config.toml
n_layer = 16
d_model = 320
n_head = 4
n_kv_head = 4
head_dim = 64
d_mlp = 640
vocab_size = 8192
activation = "gelu"
norm = "layernorm"
norm_place = "pre"
norm_eps = 1e-06
positions = "alibi"
qk_norm = false
attn_scale = 0.125
bias = "all"
tie_embeddings = true
parallel_block = false
init = "normal"
init_std_qkv = 0.0203
init_std_o = 0.00402
init_std_up = 0.0203
init_std_down = 0.00254
optimizer = "muon_variant"
lr = 0.00897
lr_mult_o = 2.0
lr_mult_down = 1.5
beta1 = 0.95
lr_head = 0.00573
grad_clip = 0.5
warmup_steps = 200
schedule = "wsd"
decay_fraction = 0.607
decay_shape = "linear"
final_lr_fraction = 0.0
batch_tokens = 32768
seq_len = 384
doc_mask = true
train_tokens = 296300000
steps = 9043
dataset = "wikipedia_en"
Each number is 128 + 32 x the weight over the matrix's rms, rounded and kept within 0 to 255. Layers, rows and columns count from 0. Numbers have three digits each.

# down: layer 11 MLP down (transposed), 640x320, rms 0.204, rows 583-602, columns 0-159
# up: layer 11 MLP up, 640x320, rms 0.173, rows 584-603, columns 0-159
down583:170140121184127136088160131102139150084164149190125116162160146088126144151092087127178189165148116118215162085123148189187137137110107126183108092153145085105130073099115147188174055139128121131154171077147167075106160173115113088086107135160104087173116144115112131117181099117145142168110125164098156133117150185081166063134088108196100108110255129082113133161118116177111148143104094140149149128165148104138075122165155133137156146130087118177181145098101143103170139124137085
up584:154114133110069143132152103170165130090102167147079087147140103105155167132191171118107135025131169086151133122190151154175075092088177155139155115096179108237131202124060130098130112128131070145072130138133139172133078156167147140142119158086113141164142206151171116030140132122114125107182130142135181134154124149075128142130154114132108120119139169112115165076158174148142185159083121198136098146045116147143104078100067106081060167097192091103125157152144111132136195195163129
down584:132136162103091136137168118145169126156133211120114126123115090151083109088131124119078141133085089175092129138184192143088202179153140131132106196126150072118131167129067237080154113109072136155125103160145128170114130166153181179070142133082130063165151115148145075133122133130126122148144130104111136178144154193082048131096125148100085151166147137145075110164240123075161127192124114093139170153091108113098094110110119080067037142134107143124154089092097178154083116110163150
up585:113157119147169062080113155133112153144147150169140154154139194112115086154163128167126189141159072104143165101139152159201104099139113134178121083133151134098140156137149162088162177116114119130177076135155128111087070155128153159071107125103155155082081134112111158116119133160154141135090083072139027102126136098139120119137162158091109176145136119077158106158121108117130113102091119146165087084108134094149071114145141080065172148105149116093100216156102153187190153136136144
down585:173125187123138202131191194140178097118134155081060185121090080094131113105141118136135082109142140083160135111115128167093084131142139135128152103112123056095196145133110125157144083116100106151124069147133140101128136155102128156132137152131124129105157105088078150121113110141149189089098131124104151174175113148159125093059065144075119076146195148089098111120134153159108160201140086089146118102144093148170107168086130086093150106095117118189173069093178131102197102053146119
up586:051046133148165116118145193176086130143154093097033097110169135133134120148120099119170138139140165114127107132107118096139139116084087114113118111101130137120195081126107115117115162106145150079111168111199125098081076132143084145178113131182159092140054139109121093167142105139141106144174160152201150155136167199104154141145151093191137134130125085102093141128173132173115104078125078112168108137111140117124149120194100101117084078116114149123147139171090125200153187170142135
down586:114144152194121109146130184113155078146121147114129143120128129186178116103133178104126205109089098183038136158139103134128137146154126047147133100124198116100115111117146154108167107000110133181155150094090170087117126096129104176130146160126145121109104158114137143173066115206126095174097150093132150103156138092100134171129109138123128104080151123123166128102124097143089171122087145124121182122100113197161099232061134096103090144088211121159177105184106085145174145116156092
up587:121112160091074198162090179127079089112177116120117111147110166094119145090175157117120141098123117106154140096156111111155158121146080104182142155086140104136157164122127165110081131158174100141194164133128108122138085125112137122137104128109104086109123118078104111169113150136101073110132180058157131142087174129133135103077095170115130134160160167112095198130160156108171109103134146169102143146146117149148102150163059171163107098116094134114114121059115108136116136134199143
down587:100100131126107122119157121103173093132134159194130096144137130107068090150141105145194130136125153086127110129122097174155175120145137149049103155127065084140140145135190119112151136160168146177126154114129094154124081100130117119134116115144147161135122125099082099134178119152161145171106114158108105159176120119151135168100171141095151148097165084116100141186137131141143083121176117159139148111135136158124100113093131065136110183116157145154131134144121128102121115111101139
up588:147110208170121109138103123150105129150086091090163119091159136087152077141168146159145170117173115117187129126092109198122145129157107183120109160113101115117139177109141069103103122102131139126149172170187107085105078153231195127099076088133163150126086151142118093165113126098130108095164158146141077132137172055110176153145079125101127101172125135182164130114164109135119172148118152128134121110137184152121138178143087119104097090078150112144139105147123060088126163036125124
down588:089135121137172143087112139097129168108105155141132130099113109117165109119188145155102171138090159119137152158132219068157135119147120127121157175157119149097142127141149114142135078101124115139141152142130105162085092140130131178134086120116095126088150056131145175098122093130120086082156111168154098145146093147142150101147114080134157102073047044137101090149157114122124113091140148094060093070131081129178101140102047155083132145110172183121128115167088118142142125158128139
up589:137120139092141103088099106173120125111072162134165166101168125160134102151074108172119139115157100189105161197143136122116123130110159211156079131157063150106089197124154082129124121161079116195125143122138132185089122111175108165058119129156116130141105134130079130133081092113148056135130165116121128116061086172130120084153124166113135121087192109118102129187122140105191164130076173124122128137122144159148092105105149101142098167147148110170170097136148149128168126167100132
down589:177070128177142182145122123149147097142125144126039088171189119116175165107110129090094150085104151074137069144106159104180103083154122136201097135112106134159131113162144132165121111173105157102141097058102121134128115077173150153159142115131102117095150151134230167184157162187159130123125143161146124086103137110135113093114134133124161085148171137099119095099077151193141094136137116116106164161165150113160193139125104144111131083157150159098128170045120126104155115083121142
up590:148098115090126110141107150043122136140153112098128105167158140163135191140105152141140094107142104174186101107054135155112026102136123142149128081130183135180145149086121167154133044132166098145094139051092074178114045084105100152161107143126100135159169099088160056127156127125130088140112157116076168116158100109147137145158126128125160173166168131167145165133099174151149135113062119153167154155143107112149127109103110128084154139086133127165111097149101151133087110159208055
down590:115146104156177099155156131079140105076155144146103124138108056078099153150125098158070098054060168132175121127076108179136079085131122136143143105112110093118162126143145192111114133100172109146112108152153134183137109195107073159103144103117160132036145099123151107128130098165121105094103134113116118135137210154138030100128213161151142093092080112130118156210118171133090077137134116185125128165046150152126142078089179108142089126178128138160110129144091131142103121091054122
up591:129118128163135126139158144124122134189075113126094157148141169135151133093112092091174101114134096139184115147221138131167113120079155156125106112120101114139163118153119114150161150144128176141093061192134046134133142097107099094061149100180121176121113137093112121093090159095108129128064206094181163121102127159098163086170081164122149140097099143147091132099149146117045101205129136172132088043116114205179184160169136148084102108090106134088098137087130138132142107147108144
down591:164109101140117104152131135116150184105167155121135106070175134171086091127097149199143168128099114128131103136098146147148126147083171160076123141115132157155084101146159156124139112102139110103159192130138112125159092175063151172101053158103178111131140090144133131103092153065104126106105114171150126068193112146052129125145111131136127161105078081179141113132098147084089114108103190177156129151149065130139113136145146136117106138130097167146145151124124108150154105115155137
up592:141203111109123090139139115067111088104132132128095060139094142092106035183161171109027174090155143134143146124116169095104140141141158147034102161053112111083131131130113108161126121131153155113119145147072169215204149117156079054136090114181101124095035105157158102105094109117126121147099135130095154135090132142083149179204111159120135128166170106066164072160110138166118186155091201156085110101104074146170138097121107124125112123249063108112063086114161150148097181129109100
down592:178092074160144147141202129085094171163121080096124120127062096176125124139141118168111139151081127097158097096118091172126145095154082081143128136114150122149097125131100027130144168142196161094156140128082061120115179128146141086152165108183136163063137140145178031175153142112105097147106102107179140060177112148161125161116104073128199146156237097097109056082134119156172101230147153133164137047101101105134116103109102188100151153114184165154126070128115094056099111105053108
up593:168141108158094104074067113081174168130099127112147149172174093140176145151053122133192114082130210177140168115101120094115114082123169085102094132107158136145181070063085118130138109025209101163122120096169105112151114088193092074147129141118153133135113167191170136123176180189130150148073136151171103145100091086119121117099095117115125115140101205139165117090133107150140116077152043127110089112190105155138120127111169154115118113137107126150113163111184183136134137152125099
down593:138118120114111136160097152134140154123088159113128143129141175117118116143136122095113080144125073147105104101148139142175120115121127145151120104128097123080069140195118154167125125000103109070132103157114093181151103147154114159145122146112080174097142053107099131141114095167164125134150107126133164117125119115139174138123086166111121132114207110107136155092147123151128139173125082147104126095099102144121149124101141092152136160140117100109085135156135142122148080135144140
up594:120130106155102122121127129139119130125097198152160142102128105140068164127153156137103125120166140106145110143080111033127182120143133120116118124181128110185183106103119118179170126092144134111083121142151147124165169024157097141166155115114112117150161112153130088086126159075161132139127090134129139141164105100108148096146118137119172095151155183124044071146133147124160086098138121128082120141111158112129146133053150161139151072164107177148193180075106139065170134073136130
down594:148145098166141157105189168127178091171153145133123155136070143140118164124144131132117152087115166132110105067117086117172111142175135173078164160136105084168096111148094122138078084094069122162132171126169119128145163122104098170159135120107136105132095129152138077137151138129173139117109129106156127146155131138106146106100164119175124161117035110161070200137142108150185123077123104110182116100141125128167154161120170198145100147190101116102114143157169168150084137094116109
up595:119127090070101136135131110194145115127087126160123172090148122105161135100154069171159103124084129056147128148116133130148094109145084113074151157144188156146124120167129143110097068106146089170119137231127153221179134095139124094203168133121138174124132150076119159140110086124167114085071090163117140178124108104138161149166095124129160098144100115163117113141133142145125056155148207175192108066157185093101153093148095199096101151111058169064019152089063100164123126090129150
down595:124152073137167114064141146180139091116090140161178077202120158084141182136136185043104185189136106139116149147152130111165108138140082080147104109129186127123156146144146104138130111142112156134113114111140119127086099138220142150170090092161153117033149154111120097150120143113177112123043137119148049101220138130084161111104092121105160171157152111120112163070132124125125151139149138139147094126237093123047133129148117224117067132121143121125135163079125128126118135146160096
up596:118191155082122196131122126075107157097106111179176128145132037108176073129188143064150079085136114137137162181129156106146165153075107178108131146160157168169094201091098111136091168124176112111138105164154124106096108125078124160084096066121120097071117177101157072148153129139148107205131106089196168124101121141128220128198121148133123091095158099106117116124166140128131156132153132164121084139112179152166104115130127126133120163179163127104117109119150099125124164140101097
down596:136151104158135051122118112168138133163154130101122124122130126091102106117108077151137123101109125132095166137138117133133147159208097105128139153169089141118192108120212145172077169074165131137109160099144105085114118172177087146157116170126123175199103105149136058136141122121159158128089189163143114116172076165151113156123142081123122121176000157171129111084096136129118114106175143151127138109160145140157113112134080128113077146130134156110117109110117078075131166125123083
up597:100162137130156125131123149090153112171111174148125155077106113073097125179147128114192120101155145125107176105137126120118086145097101163151127099135127110165150102178138122138093164117067134100099172034131167201129149118150136101183161085118131136161101154116124130147159139128150145115099140081152162101133153111144113154114151125219120132117144187129109089092144132121096092119136092139153107062158120137152126178155152134144058162105062104072113151154139131109117110141114094
down597:108157162131161115118116157120146144093198099175114123170131113164127173136127160178094158100110113143157121139134117175140117140184158101110139118134123163115156133132123151079135120101119123121124111196132126066159116131097138143132154133115140111079157109151139115121158166131092107102069116101087157147126078126098175134178146163087086136194052119113141134137098117181117135097091100139169180172111121144161147107174104122167129069174165147161188152059130141200106149091109154
up598:144070156165152125119115158129130181138128138166119120149124115139121152082079115097177126181107170111111122160140126132125120174113168124121143106090100153150091179109142125073124068088157134109133128088146122104104141168100114143141073143154160145143085128152101111091163134130103112134128129155066133103137127135161143089172120163167178113119138073133064155099175092121102084075113182148200193165090198112147116179142166094154145159185157143128137103095108121101119171108156130
down598:120131127163180163116147150094127124152143127093106114158108109094082137108143109062129129135155117161115058142115173141130163123146211137154126125152154094106072166139122107103127102105117166148101178168154117120165142106125156118102146175087112179165143142129141130141141117107169080091137137156182166159176111100121100115139105106053147137131100120165155134146116109138046111149187134097071088140189111121092117121123142049156169108075192159137129138158157091112101182155098148
up599:199091139159106128121121097174160113176154137094125124194176112117126158153163152123105149119106080104125149134128125094115105134111053147106097159156169117116120129137139086127110116154152192183143111113130150097126092128109132191105156157137121123176109129125080147115137091126106145152176094152124072151177088143148128111147130136101134126136116137158103101132102099126126122109159226151138105118170119121117126110072087176185080184151098112090124148079146116133052120148131089
down599:070180080158165117138131131087156146072156130081103151064108087159095120128124129149163201158174099170149106139117137194116100132162133084096131118110166034152110143123129166155105158130154163161134098116157097164115148093167123100137126084134154093065123161132159087121127136170167126120145223136067135154120174142097126084066155103129091155080118079180137115105196088070142107126132111163099161111084108121103177165131104116136115102077119065109161101120127161139142133112141122
up600:119167147089111083139098130154101144135159116143165101172136117093160123129134119135164109121120194168141147116136130123138134098182140081103155084171176113149110134110126135119128134193048126077141137127095128126102050120193137123158196115081115117142148141103127151170099130110142139083071149132183136145145168128096127130132093121109110163143145069117118109124126164005133175154165109180156175180159165155192161175087098117121106059100188144166102116170049085115075100110071177
down600:109214145164169191102101170141161139167166127160168135117073199114084108117153121146122162121081076163103065129065084173095138086131139103129116145080116129105075115087134125119149165186137094093157134071103060114163144150135118159092181103111114117144140116119135167147134131191110148154120125121113134093161192125172087140078128161089160111118186136139108133083134131121154118097127137124085144129110125098105126094160113143139096120072191158112072136091155152096102155080052140
up601:074118136171171099124089163123146100207126127152129194116145100100170106137125149122123136165182089102163128164076085111057127144118102179097103172101164125114106113157122155153082102102067123145111150115081076094116096133141147139089141205189161135113141141109124130127104187071162116147107124150048159142133124100096140169155095142153137121135124072109146125139135140163104113188109203185116105145128161149175131058188117112151094140106107118158153096124123106089133129178207118
down601:107119110173156176162130113179100125136107104157132141120068119108158149183134113091167102159118085168122121121140176134150136144134154146080168082161116136132087108175139121172089119149148132113115138088167119156148165178162091198095138153121154135113134129128127090121164091158173079159067120105098107138155112115141129149122095129116117108107146129090140092171180137118104102132132138074134048187103095111184161103129107132191115119170119080179141135155137158116084101121178152
up602:073071193121134114183057086097058119123166095145165132122136057124130155133161119166116121157170141111140143152094138091090114135070136123140103116145078124096126124122135153100113177113140151122068137085162131134213114101138094113145124109124151095215128115148146121150122150098100086118152133087168081125105087085069114110096123117204124104157084190087126122152137097120171199133141136157167099101152145134131167171100168079163085120171135137114132143189120139127154107171125154
down602:178129106168105054148118113140114183131122104151152136141190178073168127154130133100123173073148098142113111144135152062112112145071095098131116106151154125102118119120156108116156067140159169105147179091100104137134110152167155180084161141135132255082102107142082150146153122143089128130121128202113151128196099117129087199130114121126175124144120149173124143105093118154083107152115084175206110097132088088109107134121111163107138084178139152146147166163151163119120160175112116
up603:152110154095067108156098114081157143147115067156110171092173131140103136087141107114157163137118114161128178046131110114128107130154133168191117111166085117169158165132166156082148157095081123111125172170153106148042153146108118126146081092177112131145102140081128116138159104139162054135152167182133134089105107126096140116146115113112107141164048093183106113130137160124105169149121138163124175150130111134145162161145143117149087179155099113145123184128088157139120135093126066